python train.py --n_layer=9 --d_model=256 --n_head=4 --n_kv_head=2 --head_dim=64 --d_mlp=1024 --vocab_size=538 --activation="tanh_gelu" --norm="layernorm" --norm_place="pre" --norm_eps=1e-05 --positions="learned" --qk_norm=false --attn_scale=0.125 --bias="all" --tie_embeddings=true --parallel_block=false --init="trunc" --init_std_qkv=0.0441 --init_std_o=0.0104 --init_std_up=0.0441 --init_std_down=0.0052 --init_mimetic=0.5 --optimizer="soap_variant" --lr=0.00298 --lr_mult_o=0.645 --beta1=0.95 --beta2=0.95 --lr_head=0.00546 --warmup_steps=200 --schedule="wsd" --decay_fraction=1.0 --decay_shape="linear" --final_lr_fraction=0.02 --batch_tokens=[32768, 65536, 131072, 262144] --seq_len=256 --doc_mask=true --train_tokens=254100000 --steps=2934 --dataset="wikipedia_en"
Each number is 128 + 24 x the weight over its row's rms, rounded and kept within 0 to 255. Layers, rows and columns count from 0. The size above them is the row's rms in percent of the matrix's.

# layer 4 MLP up, 1024x256, rms 0.131, rows 40-92, columns 192-255
size [ 92 104  95 100  98  95 103 101 103 103  99  98  97  97 100  94  96 103 102 100 107 100  97 103 102 101  98 103  99 109 107  96 100 103 105  97  90 100 104 110 104 100  99  95 100 100 102 105  98  97  91 100  96]
[[136 103 146 113 131 169 131 135 148  83 158 136 147 107 139 139 132 120 139 162 122  86 150 161 102 137 132 138 122 145  68 111 164 133 112 167 135 102 135 130 152 129 124 107 118 113 126 123 110 124 120 122  66 140 137 127 141 121 135 122 160  91 138 148]
 [124 117 156 111 154  99  82 112 139 123  99 110 155 113 138 127 104 124 106  95 115 123 139 183 133 123 132 101 163  88  57 124 133 113 146 136 135 121 133 136 120 118 158  74 135 161 107 119 153 144 130 114 164 126 129 123 139 126 147 126 151 142 173 149]
 [119 128 137  95 115 114  91 120 134 150 149 149 114 144 122 140 132  87 116 118 154 161 138 139 127 137  86 139 107 152 112 107 121 136 164 126 162 139 117 162 109 131 126  92 160  98 112 151 154 101  86 151 132 118  71  66 148 100 115 135 140  99 113 135]
 [137 115  98 126 134 109 113 146 100  89 154 133 156  88 125 144 150 100 142 136  88 137 151 115  92 163 142 108 108 124 103 101 138 131  89 114 104 128 115 108 131 136 136  89 110 147 144 117 121 158 128 153  87 103 104 118 165 138 142 116 132 114 124 139]
 [134 161 109  86 133 105  89 181  86 103 195 176 109 118 121 101 161  87 165 141  77 180 150 100 127 130  68 131  96 109 138 156 151 139 130  99 121 110 140 107 100 154 130 101 156 112 155 139 149 133 137 112  74 100 123 169 165  97 140 160 126 131 115 165]
 [133  96  86  62 123  98  94 101 156 132 119 161  80 127 136 150  98 121 156 121 137 158  92 135 100  89 134 131 131 176 134 116 118 133 148  95 116  96 122 104 116 146 125 140 106 136 156 141 134 110 126 125  89 124 125 126 168 130 145 119 120 130 139 140]
 [102 124  78 150 145 107 136 129 169 119 128 150 121 147 119 105  99 136 140 154 122 134 105 163 155 134 111 141 152 169 118 168 160 112 162 124 149 126 100 162 107  83 108 117 149 124 156 123 139 142  82 145 189 117 112 174 146 167 127 133 113  89  79 122]
 [111 108 152 145 118 140 138 182 105  96 164 161 148 149 138 114 140 125  98 123 174 103 131 112 142 101  99 113 132 166 171 126 135  94 113 104 112  81 116 113 104 111 148 111 176 173 118 131  99 130 129 136 130 118 169 190 145 123 154 114 109 134  97 138]
 [145  78 137 130 117  96 183  82  89 192 146 114 109 140 122 111 123 139 113 103 141 102 174 113 117 106 109  97 133 106  85 128  99  96 135 119 163 103 127 122 100 111 131 105 143 124 111 136 139 140 135 114 157 137  89  84 117 183 111 155 121 163 123 162]
 [149 138 151 117 142 110  79 117 106 125 101 155 115 143 160 136  98 153 122 184 109 135 119 165 138 166 163 142 141 130 118 152 118 152 156 137 116 101 155 118 121  92 174 168 137  97 140 150 113 115 164 111 138 116 171 124 172 120 139  77 153 127 134 171]
 [118 101 141 146 147 117  95  85 121 147 126 110 144 133 144 154 149 115 150 160 151 121 122 140 145 138 114 127  82 101 162 149 123 151 151 104 125  86 112 164 149 115 161 118 148 149 136 128 145 174 154 104  82 122 136 154  83 145 115 118 139  96 136 136]
 [131 120 109 133 110 111  98 133 101  88 141 134 122  81 130 170 158 113 127 151 122 138 124 144 163 103 165 137 158 116  95 139 136 113 124 131 111 185 157 133  92 152 113 139 136 127  87  94 135  67 109 136 153 118 113 134 133 128 142 140 146 116 134 112]
 [127  92 132 127 172  85 138 102 103 108 130  61 159 126 162 138 101 151 138 142 117 126 146 128  97  97 106 146 119 152 161 156 119 151 131  98 124 160 122 138 131 110 157 143 119 125  94 125 146 112 124 139 111  93 116 137 101 148  91 169 114 126 124 158]
 [134 117 102 147 134 143 124 138 124 115 125 129 156 122 109 168 125 145 126 118 117 106 128 133 145 181 128 136 128 132 123 148 104 140 145 138  89 138 148 112 137 103 133 134 147 119 139 119  70 113 113 127 139 144 122 136 110 150 144 148 180 117 134 113]
 [164  89 144 106 149 102 116  89 153 124 114 127 102 169 148 129 153 125 138 129 136 121 127 122  99 128  87 100 117 147 120 102 119 117 107 136 159 167 132 120  74 133 127  77 121  85 136 101 175  56 123 148 160 100 136 149 137 179 168 143 132 151  96 131]
 [115 146 119 121 137 150  83 124  87  96 161 122 118 136 132  89 112 108 135 118 102 154 112 137 156 105 140 122 123 111 143 165 100 141  86 130 118 106 105 136  95 118 164 133  94 151 156 115  83 154 110 116 125 118 118 187 131  89 195 141 167 103 164 156]
 [130 128 124 121  84 132  95 167 135 147 149 113 144 158 103  89 129 142 125 124 174 134 120 145 110 172 152 122 142 147 175 144 136 113 151  95 151 116 117 142 112 133 114 142 137 140 119 102 164 118 139 163 158 124 126 115 165 109 146 120  89 131 149 125]
 [108 122 162 173 114 135 130 135 144 177 134 151 125 128 130 144 143 131 148  89 135 169 135 162 166 141 135 142 150 116 110 141 105  93 118 141 167 101  63 124  94 163 146  96 149 167  86 123 165  87 168 191  81 109 128 148 141  89 146 116 113  97 139 102]
 [146 102 140 138  91 156 150 131 126 101 148 130 131 103 130 166 167  94  96 101 143 117 127  95 137 110 106  83 121 136 123 127 120 135 138 120 137 146 120  90 154 158 115 139 131 154 134 162 130 100 142 109 141  82  92 126 157 105 149  64  91 127  90 124]
 [111 117 126 143 128 167 114 112 135 149 161 100 156 106 150 125 108 102 115  89 107 126 127  83 141 159 129 103 147 166 114 143 123 105 162 180 115 151 153 142 103  94 112  85 182 124  99 129 117 136 136 121 137 109  89  80 118 112 148 108 146 130 158 136]
 [ 96 167 144 121 114 112 155 131 120 154 103 128 128 145 145 122  94 102  71 121  96 134 141 117  82 114 114 136 172 127 143 100 186 109 131 124 163 113 146 117  99 130 110 121 166 139 104 131 145 157  92 100 130 171 151 140 139 146 157 116 125 128  99 162]
 [123  96 124 138 160 135  98  93 160 107 158 132 116 120 108 124 151 145 162 126  75 154 121 157 139 130 105 113 151 103 105 100 168 107 126 115 112 121 112  96 122 174 116 133  89 131  99 107 189  97  82 127 116 107 147 137 134  85 151 129 105 133 144 133]
 [160 144 115 109 143 139 181 113 123 135 128 121 159 127  95 190  95 142 149 147 145 168 126 142 115 137 154 112 140 164 125 142 185 129 122 116  96 132 121  87  76 101 152 164 139 103 113 144 142 136 100 132 138 122 130 171 141 110 108 128  94 157 162 146]
 [100 119 117 120 122 171 125 138 149 198 155  84  99 122  87 121 132 111 101 101 108  50 107 132 127 105 132 131 169 114 161 181 135 121 195 134 139 138 105 112 113  67 132  97 127 160 164 102  99  84 104 112 157 118 124 135 118 113 136 147 128 131 134 138]
 [156 154 113  84 140 159 125 104 137 162 103 105 118 131 150 104 106 184 140 132 130  97 150 130 133 134 156 148 117 181 133 104 156 121 100 136 127 142 136 154 101 107  94 117 138 157 176 127  97 134 169 136 154 113 139 173 148  57 114 130 115 160  99 136]
 [113 167 131 149 140 113 153 124 146  92 109 120 108 139 162 151 135 157 163 155 129  97  66 128 104 149 121 130 101  95 124 142 146 140 108 122 127 130 131 102 128 130 122 166 155 130 135  93 115 135  81 122 166 111 136 144 139 156 134 112 120  90 136 143]
 [134  91 108 131 158 122  98  96 129 162 123 113 151 134 140 114 120 130 141 122 124 130 134 144  91 172  96 124 156  78 188 159 127 104 101 104 150 119 152 136 117 130 118 117 110 169 139 139 154 104 156 149  72 107  98 111 118 146 123 137 119  91 158 161]
 [119 115 107 112 101 113 136 146 173 113 192 120 132  87  92 166 163 144 146 140 118 123 118 117 109  91 131 128 172 148 103  91 139 122 153 127 147 133 117 132  99 171  86 118 164 144 142 119 145 135 131 105 204 104 161 142 119 122 100 154 118 117 148 157]
 [ 74 106 128 121 121 133 141 140 136 141 138 152  75 136 138 110 139 143 117  80 139 145 137 129 159 118 184 122 151 148  94 146 109 118  93 160 146  99 129 110 146 149  97 127 179 170 136 140 150 127 168 135 156 132 126 116 122 109  90 121 143 116 137 115]
 [179 197  97 161 105 109 149 190 109 223 116 122 133 116 141 126  90 150 115 150 141 131 150 129  96 155 141 119 138 141 111 122 135 119 168 138 100  97  78 109 129 144 105 141 107 109 129 100 144 136 150 161  79 117 113 120 139 112 160 124 128 129 132 126]
 [130 129 142 106 167 126 154 119 107 122 126 114 166 175 115 119  87  95 126 132  93 130  82 135 128 106 179 163 124 130 142  72 154 120 155 120 156 128 136 131 108 106 126  77  99  98 161 135 122 112 135 161 120 109 103 131 168 133 155 134  99 144 135 102]
 [150  96 131 127 117 142 176 133 143 128  86  75 134 123 102 189 117 124 125 117  86 136  91 171 121 159  81 126 124 109 130 113 110 119 157 103 130 172 133 127 138 105  97 110 131 119 154 145 117  96 183 112 160 122 125 100  99  92 147 109 162 132 112  83]
 [124 141 148 169 140 132 111 141 167 158 120  88  76 173  94  92 154 132 131  95 149 118 170 130 153 123 152 105 136 116  97 117 123 117 162 146 151 113 120 128 153 106 147 152 132 139 141 172 116 124 103 149 106 106 108 118 121 187 169 125 174 116 119 157]
 [118 129 170 160 146  81 173  75 116  78 155 134 127 122 145 142 158 170 140 102 123 146 138 127 139  87  80 121 124 146 190 122  84 114 145 149 168 147 107 128 132 141 114 108 152 162 143 128 109  84 156 120 112 156 117 112 149 126 152 100 165 142 117 175]
 [146 141 139 174 167 110  82 169 144 126 150 109 102 112 157 155 126  73 113 137  98 152 140 111  63 100 151 135 118 152  93 111 128 105 118 118 123 168  91 128 128  95  88 112  96 130 135 113 139 166 167 106 143  86 130 120 105 143 135 125 102 126 148 111]
 [140 143 113 107 163 103 100 118 104 132 154  63 117 162  99 136 153 132 136 128  98 113 136 171 119  93 127 102 143 137  94 135 156 122 168 139 147 127 128 134  93 146 133 130 111 133 154  99 169 145 145  89 120 141 140 123  94  82 141 111  98 111 124 159]
 [134 121 119 114 115 136  77 129 158 130 136 146  92 134 152 113 129  76 118  67 149 187 119  88 129  61 115 153 108 135 161 150 129 120 121 142 160 146 137 140 111 109 112 111 113 141  88 116 121 124 155 122 135 118 136 136  88 101 117 112 155 170  99 139]
 [130 141 123 140 137 128 133 118 112 114 115 104 136 117 143  92 115 162 149 163 126 117 158 161 121 160 149 117 105 125  97 127 118 140 177  80 116 161 162 166 121 133 103 135 146 140 146 171 150 153 140 130  89 112 127 145 128 165 135 129 126 176 127 164]
 [ 81 151 109 111 116 116 133  76 147 114 147 129 108 150 111 123 145  91 137 133 149 157 104 100  98 162 103  78 138 152  74 171 141 129 110 124 103  96 101 136 135 131 136 166 129 126 108 111 128 100 100 111 102 115 101 126 107 166 153 109 125 110 124  70]
 [129 169 110 153 157 159 166 148 129 164  96 125  83  89  88  76  91  99 139 121 134 175 152 115 141 147 113 190  93 135 147 128 117 145 115 120 105 112 110 170 151 130 149 165 132  99 129 108 156  51 156 120 192 150  99 180 159 104 134 136 118 145 124 148]
 [144 129 165 135 130  90 127  93 116 135 132 122 162 141  89 125 170  87 127 151 102 122 124  96 145 117 149 103 146 136 118 116  99  96  91 154 116 100 139 105  60 143 115 134 150 123  83 106 104 159 114 161 153 125 117  80 153 141  97  97 134 139 107 117]
 [113 152 125 179 126 123  92 128 170 154 127 142  78 111 116 141 128 104 128 127  76 124 144 155 124 131 121  99 152 159 164 150 126 137 143 149  96  93 120 118  82 123 129 137 147 112 141 132 172 124 184 106 147 106 128 152 169 118 142 105 135 106 117 147]
 [137 129 126 120  97  84 104 108 158 124 101 114  89 139 133 157 120 136  91 132 122 125 139 115 126 147 113 144 111 164 107 105 107 110 109 138 146 126 103 104 113 120 138 153 149 151 127 134 108 122 137 133 144 185 108 136 121 117 108 116 128 161 128  98]
 [116 107  83 124 138 188  95 156 139  76 122 138 130 163  83 114 123 117 139 117 115 135 108  92 164 109 148 120 118  80 128 141 108 139 132 137 125 130 117 142 116 141  92 185 115 133 108 157 146  97  91  76 133 145 101 126 113  91 126 127 158 136 130 158]
 [166  89 132 101 142  89 157 119 114 136 120 115 146 140 110 165 143  97 123 122 151 124 121 187 133 123 154 130 114 101 131 144 133 122 110 142 145  86 115 117 124 189 163 142 161 177 141 158 110  96 133 125 153 113 147 124 128 142 153 127 135 161 103 155]
 [107 114 138 107  96 122  90  94 149 112 128 103 119 108 138 117 128 126 109 108 148 137 168  82 115 150 133 129 128 130 136 139 102 144 165  79 114 103 120 105 112 162 113 127 116 162 103 108 108 179 139  58 153 131 121 169 135 168 106 120  89 114  72 135]
 [125 174 173 135 146 139 107 144 117 139 138 107 172 122  99 158 117 127 137 104 109 104 105 163  97 132 100 166 167 155 120 145  90 106 145 117 116 151  97 155 139 142 101 124 149 115 106  82  76 127 131 132 123 125 138 132  92 109 127 129 157  98 145 131]
 [143 129  84  88  96  70 168  99 163 151 128 142  58 107 120 127 134 135 136 164 115 149 137 123 149  84 116 141 164 118 135 150 137 102  97 149 126 114 142 126 110 140  99 176 107 134 141 119 131 131 163  96 128 126 154 167 165 139 153 115 139 107 137 144]
 [118 127 131 143  83 119 105 157 133 144 102 124 104 134 112 133 150  86 127 137  93 156 139 150  96 131 108 107 140 131 155 164 140 113 124 112 119 136 129  58 148 132 156 124 146 157 159 135 118 124 130 157 122 141 148 144  83 125 128 121 132 164 104 156]
 [136 160 171 115 130 139 150 144 129 109 110 142 123 146 125 116 117 113 138 162 109 169 109 148 111 114 125 122 114 141 115 116 114 129 196 129 105 124  94 110 141 153  92  89 109  64 120 143 144 148 137 145 170 115  97 133 116 112  95 119 110 103  84 111]
 [166 164 145 135 113 115 128  94  87 128 150 105 122 132 133 136 133 124 157 134 147 117 126 134 133 128 104 156 103 130 178 121 127 135 133 125 120 123 169 152 130 113 114 121 147 124 126 111 121  74 135 135 124 136 107 116 118 122 107 122 112 137 107 136]
 [210 129 138 151 189 142  96 119 153 170 143 135 129 170 104 159 102 123 115 155 116 167  97 137  95 102 100 146 138 105 116 106 128 118 101 108  70  94 129 136  96 111 153 119 122 136  98 133 117 141 122 127  93 129 127 139 109 134 108 126 141 106 125 151]
 [144 147 127 177 147 155 107 122 174 151 131 128  97 108 141  98 132 108 173 135 146 166  45 111 153 132 142 127 107 131  79 121 148 114 184 137 179 124 110 128 145 126 111  95 142 153 125 128 121 173 157 147 107 141 114 104 149  80 130 168  95 132 158 130]]
# layer 4 MLP down (transposed), 1024x256, rms 0.127, rows 40-91, columns 192-255
size [ 99 101  95 100 101 101  91 106 103 106  99 102 104  94  98  95 105 104 102  97 107 101  97  99  89  98 107 104 101  91 104  94 102 100  99  90  94 104 101 107 104 103 103  97  96 100 101 107  97  92  97  98]
[[101 141 136 131  94 157 109 123 116 129 145 113 109 143 107 136 103 141  95 139 164 107 117 130 139 127 125 121 133 115 154 155 144 105 148 146 154 140 126  89 196 149 143 158 133  66 122 155 164 141 117 164 154  87  79 145 155 152  90 127 136 211 137  99]
 [171 153 159 132 145 124 113 176 164 155 129 136 167  95 157 157 138 109 167 155 122 172  93 165 122 134 143 149  93 101 156 130 174 110  91 186 100 106 140 156 144 122 150 132 104 139  60 112 118  86 131 146 121 119 129 120 128 156  95 109 136 115 154 126]
 [112 159 151 155 158 118 132 139 110 116 134 159 108 168 160 131 140 179  83 145  78 142 134 142 144  98  74 117 107 130 138 138 135 135 140  93  90 133  86 138 104 109 165 135 136  95 163 136 129 138 121 122 149  91 131 134 147 124 163 159 151 146 176 139]
 [113 161 158 124 144 120 106  94 131 110  72  98 137 135 144  87 103 121 108 104 132 128 145 152 128 162 104 113 137 188 108 150  76 121 125 153 141 130  71 121 130  84 174 165 181 119 118 106 161 115 134 146 152 131 194 133 113 183 115 139 140 106 123 128]
 [159 102 129 157 129 146 118 181  95 136  77 149 148 115 143 105 100 134 139 150 132 166 157  89 157 131 137 112 115 103 175 149 112 140 140 120 158 135 136 132 121 165 129 165 131 118 166 106 156  85 119 148 122 142  95 163 147 140 160 112 148 207 132 130]
 [130 114 132 131 158 122 153  80 119 146 160 112  91 141 123  84  93 100 125 146 122  94  83 151 114 124  99 104 140 110 109 109 147 107 134 181 151 155 127 161 139 164 115 102 152 127 141 142 161 124  76 147 154 132 151 133 123  98 122  82 112 105 132 132]
 [114  89 124 137 122 118 109 108 118 131 157 124 149 124 140 150 143 106 130 112 126 168 130 131 118 177 191 130 133 124 163 128 114 190 163 122 166 165  92 135 154 123 148 101  53 121 103 152 154 104 161 142  68 162 131 139 132 170 127 152 152  89 137 139]
 [132 111 122 143 131  98 168 225 102 141 132 158 155 135 145 163 127 164 111 138 168 126  89  68 100 145 163 146 134 128 160 159 126 147  88 110 134 154 130 188 154 128 119 122 157 146 117 128 101  88 189 139 132 147  97 155 142 122  55 155  80 137 129 149]
 [128 171  96 129 123 116 129 132  98 152 126 151 161 141 134  72 145 127 123 131 159 119 110 147 105 131 119 100 155 153 106 169 128 116 116 142 122 109 157 164 144 141  97 132 124 141  99 135  92 119 129  90 163 146 125 114 122 123 140 134 146 133 115 135]
 [105 126 128 127 131 164 117 131 121 129 142 147 129 152 164 149 139 143 104 121  96  97 107 159 110 169 158 189 139 123 122 130  76 116 144 106 123 151 124 156  94 149 143 109 150 121 125  91 146 130 132 146  91 111 140  95 136 134  98 138 146 103 110 153]
 [101 138 115 153  94  98 158 115 148 116 139 141 105 131 114 144 117 170 133 162 122 118  95 122 171 150  82 184 115  80 121  55  76 116 142 114 136 182 174 115 102 125 121  96 149 125 116 123 162 183 149 114 172  83 116 113 147 131 105 123 109 133 126 137]
 [132 151 137 111 112 130 156 118 109 119 133 139 114 156 141 118 142 124  70 123 143 175 108 120  96  98 146 109 140 142  98 130 118 117 131 170 101 105 132 114  68 122 120 119 174 169 140 107  86 101 104 128 154 179 110  99 107 133 120 120 136 149 132 119]
 [121 110 189 145 104 153 138 173 120 111 138 141 177  98 105 116 180 138 176 119  68 107 129 151 120 122 124 133 162 137 103 135  89 109 175 145 103 112  98 144 131 156 144 121 100 160 131 131 113 134 151 127 119 134 170 141 149 156 149 127 130 130 103 149]
 [112 113 156 136 167  91 105 103 164 128 122 138 141 143 143 135  94 167 165  82 116  92 148 165 115 130 154 117 161 125  84 104  95  92 141 167 150 142 169 111 134 102 114 121  90 154  95 101 108 119  98 152 120 117 135 176 110 177 140 128 143 108 141 127]
 [133 105  92 134 122 123 166 148 177 144 135 124 127 125  82 103 138 129 171 142 141 187 110 118 149 110 112 135  99 161 177 126 127 125 104 125 110 126 102 177 134 137 126 108 121  97 141 138 161  86 139  87 131 110 152 150 150 140 155 106 107 124 149 155]
 [ 98 131 104  79 112 122 132 123 133 121 193  82 125 165  91 128 108 122 114 166 135 143 152 141 118 149 122 135 167 140 191 141 119 140 151 150 119 120 124 148 109 119 112 177 118  99 111 138 118 105  82 130  80  90 121 146 118 142 186 143 198 103  85 110]
 [154 129 128 114  87 150 172 109  67  91 111 133 129 134 153  90  94 105 123 168 145 142 115 133 114 146 156 108 116 113 112 128 119 119  87 102 184  96 106 123 134 142  96 158 150 103 185 142 129 183 142 150 144 122 128 107 175 133 114 146 139 155 112 162]
 [114 100 119 118 103 154 129  60 125 111 125 101 117 103 135 156 120 132 132 115 174 134 138 169 111 125  96 133 183  92 131 121 111  82 162 192 141 166 121 106 131 122 132 103 127 109 135  82  82 124  87 137  98 114 130 142 116 150 114 164 127  92 100 106]
 [138 176 156 136 108 127 148 141 131 139 158 119 142 107 144 110 163  95  96 123 122 150 142 109  99 177 138 159 119 149  79 121 158 111 160 168 110 106 117 118 123 155 157 105 102  98 155 162 116 119 127 129 120  96 168 107 111 112 105 130 116 113 147 156]
 [136 126 121 126 136  94 120 138 128 123 103  96  97 145 131 162 113  95 106 103 112 125 143 120 153 155 113 133 130  94 119 135 128 119 134 101 126 163 112 136 137 136 140 112  99 108  92  80 144 140  96 153 124 134 146 176 191 150 135 126 116 106 162 126]
 [128  97 124  97 127 149 126 154 108 152 187 158 138 132 163 114 131 125 101  77 155 142 108 124 108 116  53  94 128 113 102 117 175 134 143 153 122 127 144 160 118 138 118 142 110 158 100 139 137 148  96 160 104 102 205 141 165 115 127 100 144 135 118 133]
 [120  99 107 128 124 145 103 111 177  83 160 124 148 100 179 117  76  90 149  81 134 129 128 112 145  97 126 108 127 187 101 174 149 113 115 130 104 127 190 114 128 137 123  99 137 131 139  87 148 114 130 116 123 137 169 140 123 114 145 111 121 159 128 127]
 [140 148 104 106  96 121 120  99 182 133 177 142 132 126 126 135 150  97 124 106 131 122 129 129 138 135 116 141 137 128 114 128  99 119 110 111 147 103 123 118 131 131 139 125 182 127 154 126 134 141 159 134 100 129 106 132 133 109 167 151 138  85  77  89]
 [154 124 156 108 123 135 128 104 145 110 141 145 128 129 158  93 122 177 132 154 162 149 106 128 129  65 115 101 126 145 128  97  95 140 113 125 100 110 164 144  96 165 161 109  92  80 143 147 126 149 187 114 173 114 117 160 130 121  92 137 100 117 141 132]
 [168  94 149 138  99 141  78 150 108 121 133 137 105 136 140 102  97 133 111  96 135 124  81 120 135 126 157 122 130 119 142 118 137 173 144 147 133 127 170 107  98 140 143 122 117 135 132 127 125  95 132 171 139 177 125 144 102 123 139 131 132  89 114 123]
 [127 134 104 117 128 149 129 129 146 120 119 108 130  89  91 142 136 160 193 163 124 115 113 144 128 129 152 102 156 135  75  93 138 131 154 156 126 136  73 170 120 121  99 150  96 150 154  98 104 132 140 108 121 103 153  88 145 110 172 125 165 152 146 131]
 [ 89 144 142 129 133 126 126 160 135  96 130 167 143 152 126 114 121 114 118  84 141 122 129  97 143 151 114 114 154 130  97 118 134  71 173 133  93 138  71 141 127 134 115 112  86 152 150 140 113 109  93 104 103 151 170 142 116 107 133 157 144 148 142 101]
 [186  92 160 124 127  98 128 141 171 137 144 117 106 141 132 163 145 117 166 141 112 154 118 152 131  89  92  96 138 155 155 124  93 115 119 101 129  90 103 127 152 134 133 156 156 150 131 164 157 136 164 141 163 126 141 121 114 123  94 151 134 102 151 152]
 [177 123  97 138 103  74 174 132 113 165 130 128 121 119 110 103 134  92 131 110 165 121 135 141 174 154 180 138  84 119 114  97 150 138  92 125 122 130  94 168 125 148 121 149 120 105 118 127 109 158 114 145  93  73 107 130 133 142 102 112 118 133 140 137]
 [126 130 104 141 114 109 127 140 116  78  96  97 113 111 106 126 167 167 122 114 156 136 123 149 132 134 118  83 136 146 130 158 112 112 140 135 137 147  72  88 120 137 117 168 117  95 125 136 125 116 156 129 156 128  98 115 160 136 114  94 140 121 113 131]
 [123 100 147  63 137 122 158 134 139 139 139 101 116 167  66 127  79 127 107 118 126 119 111 141  65 104 150 156 145  88 143  97 130 104 123 136 147 106 120 147 112 148 137 157 129 105  96 151 149  91  89 126 136 122 108 109 178  81 181 116 118 120 129 145]
 [142 128 140 137 122 142 188 168 118 152 144 181  88 145 141 125 173 148 155 110 136 126 146 127 160 148 132 126 122 148  80 122 138 129 104  89 105  89 107 132 124 127 135 137 178  93 145  95 147 103 119 102 114 144 135 136 154  96 120 161 125 124 144 105]
 [ 69 143  89  72 150 110 135 119 126 106 143 151  83 155 130 126 137 103 148  76 149 122 106 130 109  72 106 129  97 141 154 144 144 109 125 113 105 152 120 152 131 141 132 146 147 115  88 137 144 139 115 169 122  61 163 132 123 129 129  69  83 108 163 113]
 [ 78 146 142 165 124 102 179 111  55 104  83 129 150  97 158 103 113 167 107 146 121  86 154 120 111 125 160 120 128 135  92 157 146 148 123 159  80 122 132 143  93 113  84 127 171 130 146 124 161 114 105  59  92 140 131 120 136 117 108 137 144 118 150 123]
 [ 84 163 117 138 135 133 153 157 111 127 154 118 115 157 143 104  79 111 120 108 139 155 105 138  90 103 115 147 117  98 147 148 141 110 152 132 144 167 126 196 163 119  89 123 129 112 124 125 126 141 144 104 159 116 144 152 105 164 122  99 128 145 143  65]
 [121 110 155 153  99 180 119 139 150 111 105 159 218 145 148  87 107 146 149 145 106 134 171 112 108 131 166 144 125 124 149 147 148 115 107  99 153 104 103 150 146 150  74 119 113 145 135 133  80 104 137 109 105 151 106 107 141 172 133 151  91 119 110 110]
 [112 149 174 126 170 121 155 157 105 113 108 112 168 137 132 161 130 101 149 151 141 110 134 128 110 153 171 121 132 129  93 119 128 105 182 126 141 121 115 130 114  98 115 118 104  81  98 121 147 119 111 136  99 114 129 106 164 172 151 153 115 143 144  84]
 [115 138 177 127 115 140 174 122 142 118 134 121 142 142 133 156 154 142 151 116 103 166 144 108 127 117 162 151 154 120 143 175  88 132 185 122 102 123 122 146  96 136 108 111 125 138 102 109 128 162 165 116 117 113  92  82 133 130 129 154 137 118 102 135]
 [ 52 116 126 145 147  97 158 122 136 168 159 138 135  89 103 148 136 111 139  77 133 150  83 111 104 119 106 167 119  99 125 135 100 159 139  75 129 149 105 137 129 154 140 115 121 118 171 145 106 133 142  99 130 165 123 146 120 101 109 184 116 108  95 112]
 [164 127 100 159 132 151 154 141 116 124 149 161  93  61  93 129 122  82 162 154 129 125 138  96 128 101 139 154 113  93 117 103 145 117 152 114 142 138 157 146 152 128 125 117 154 104  82 147 144 167 130 137 118  94  89 129 145 115 124 134  98 141  92 114]
 [126 176 119 163 156 139 117 137  73 123 134 105 126 134 107 148  98 123 156 131 168  94 114 137 119 121 154 151 145 125 132 173 137 153 157 138 158 128 176 103 140 141 135 131 101 120 138 147 136 147 101 104 143 181  99 132 135 119 114 114 156 109 106 138]
 [121 163  92 125 101  81  85 113 114 154 138 189 131 124 105 136 108 168 168 136 121 126 164 116 115 150 159 146 168 127 135 117 105 132 112 155  98 146 123 128 172 110  97 117 141  79 103 133 101 134 121  87 160 109 109 118 148 116 117 115 114  65 107 161]
 [143 117 177 128 127 112 139 117 143 135 143 149 125 119 112 134 143 148 132  88 129 154 144 175 122 113 146  96 111 116 177 168 103  93 108 131 123 116 173  92 104 138 132 123  98 113 118 123 128 141  86 120 120 137 100 160 100 138 135 129 110 149 158 111]
 [132 137 105 167 145  89 150 177 105  98  97 155 114  86 156 124 147 106 125 107 130 168 152 137  95 107  78 148 101  83 122 155 161 148 153  91 185 103 127 136 120 118 162 126 171 119 182 159 125 178 153  95  61 109 100 120 120 107 111 126  94 150 105 125]
 [ 87 146 144 104 146 111 116 123 113 136 157 125  86 138 100 114 110 106 127 139 142 134  86 154 160 109  78 122 108 154 113 153 148 116 132  93 160 105 105 168 156 146 124 166 159 117 103 163 184 184 111 137 139 135 108 162  95 121 126 110 154 117 140 122]
 [111 112 157 151 102 161  89 143 148 158 145 172 129 136 103 134 120 154 135 132 143 144 131 162 140 135 119 175 123 143 157 120 114 114 135 122 125  87 136 179 127  96 118 124 130 145 171 116 124 160 199  92 154 129 122 144 155 111  91  87 109 148 131 100]
 [137 130  99 187 104 106 129 114 155 128  87 123 118 117 133 109 107 120 124 106 124 154 124 148 147 165 113 122 144 149 138 129 162 128 124 128 121 135 138 170 104 100 128 140 130 136 115 143 106 127 125 119 142 139 114 178  90 138 106 124 122 120 121 127]
 [137 120 135 119 127 166  80 157 134 145 132 133 144  91 105 126 169 153 142 162 141  75 113 130 126 125 124 121 109 134 158 149 181 160 157 169  95 111 112 125 110 143 192 157 172 170 134 135 180 112 158 106 144 118 128 149 119  98 151 106 150 162 112 131]
 [113 108 141 124 167 156 165 114 136 143 119 133  96 117 107 154 122 159 120 114 149 129 136 138 143 130 111 181 137 154 118  89  93  79 135 135 122 111 167 143  90  87 127 131 139  99 106  71 145 136  79 174 138 112 122 146 125  61 127 121  74 102  88 126]
 [102 136 118 127 150 146 118 145 133 152 102  98 155 161 102 138 132 128 133 112 102  95 140 144 112 107 107 120 111  99 137 123 131 113 108 119 132 106 135 145 109 109 145  81 115  84 106 103  88 127 105 103 179 173 141 107 115  95 147 147 140 145 117  98]
 [132 146 110 133  98 143 142 123 122 137 136 111 116 145  83 113 154 125 118 154 139 123 143 158 148 115 150 169 156 101 101 141 108 142 110 117 141 109 130 114 127 108 165 108 145 124 103 129 185  59 184 168 127 164 158 119 129 135 164 118 148 147 148 157]
 [133 111 130 110 108 152 161 117 111 148 114 129 123  91 139  91 157 118 159 136 148 104  70 154 130 184 115 177 124 109 108 142 178 174 126 132  97 120 117 156 121  98 160  99 121 159 102  95 108 119 170 147 113 131  93 125  76 101 117 132 142 124  85 113]]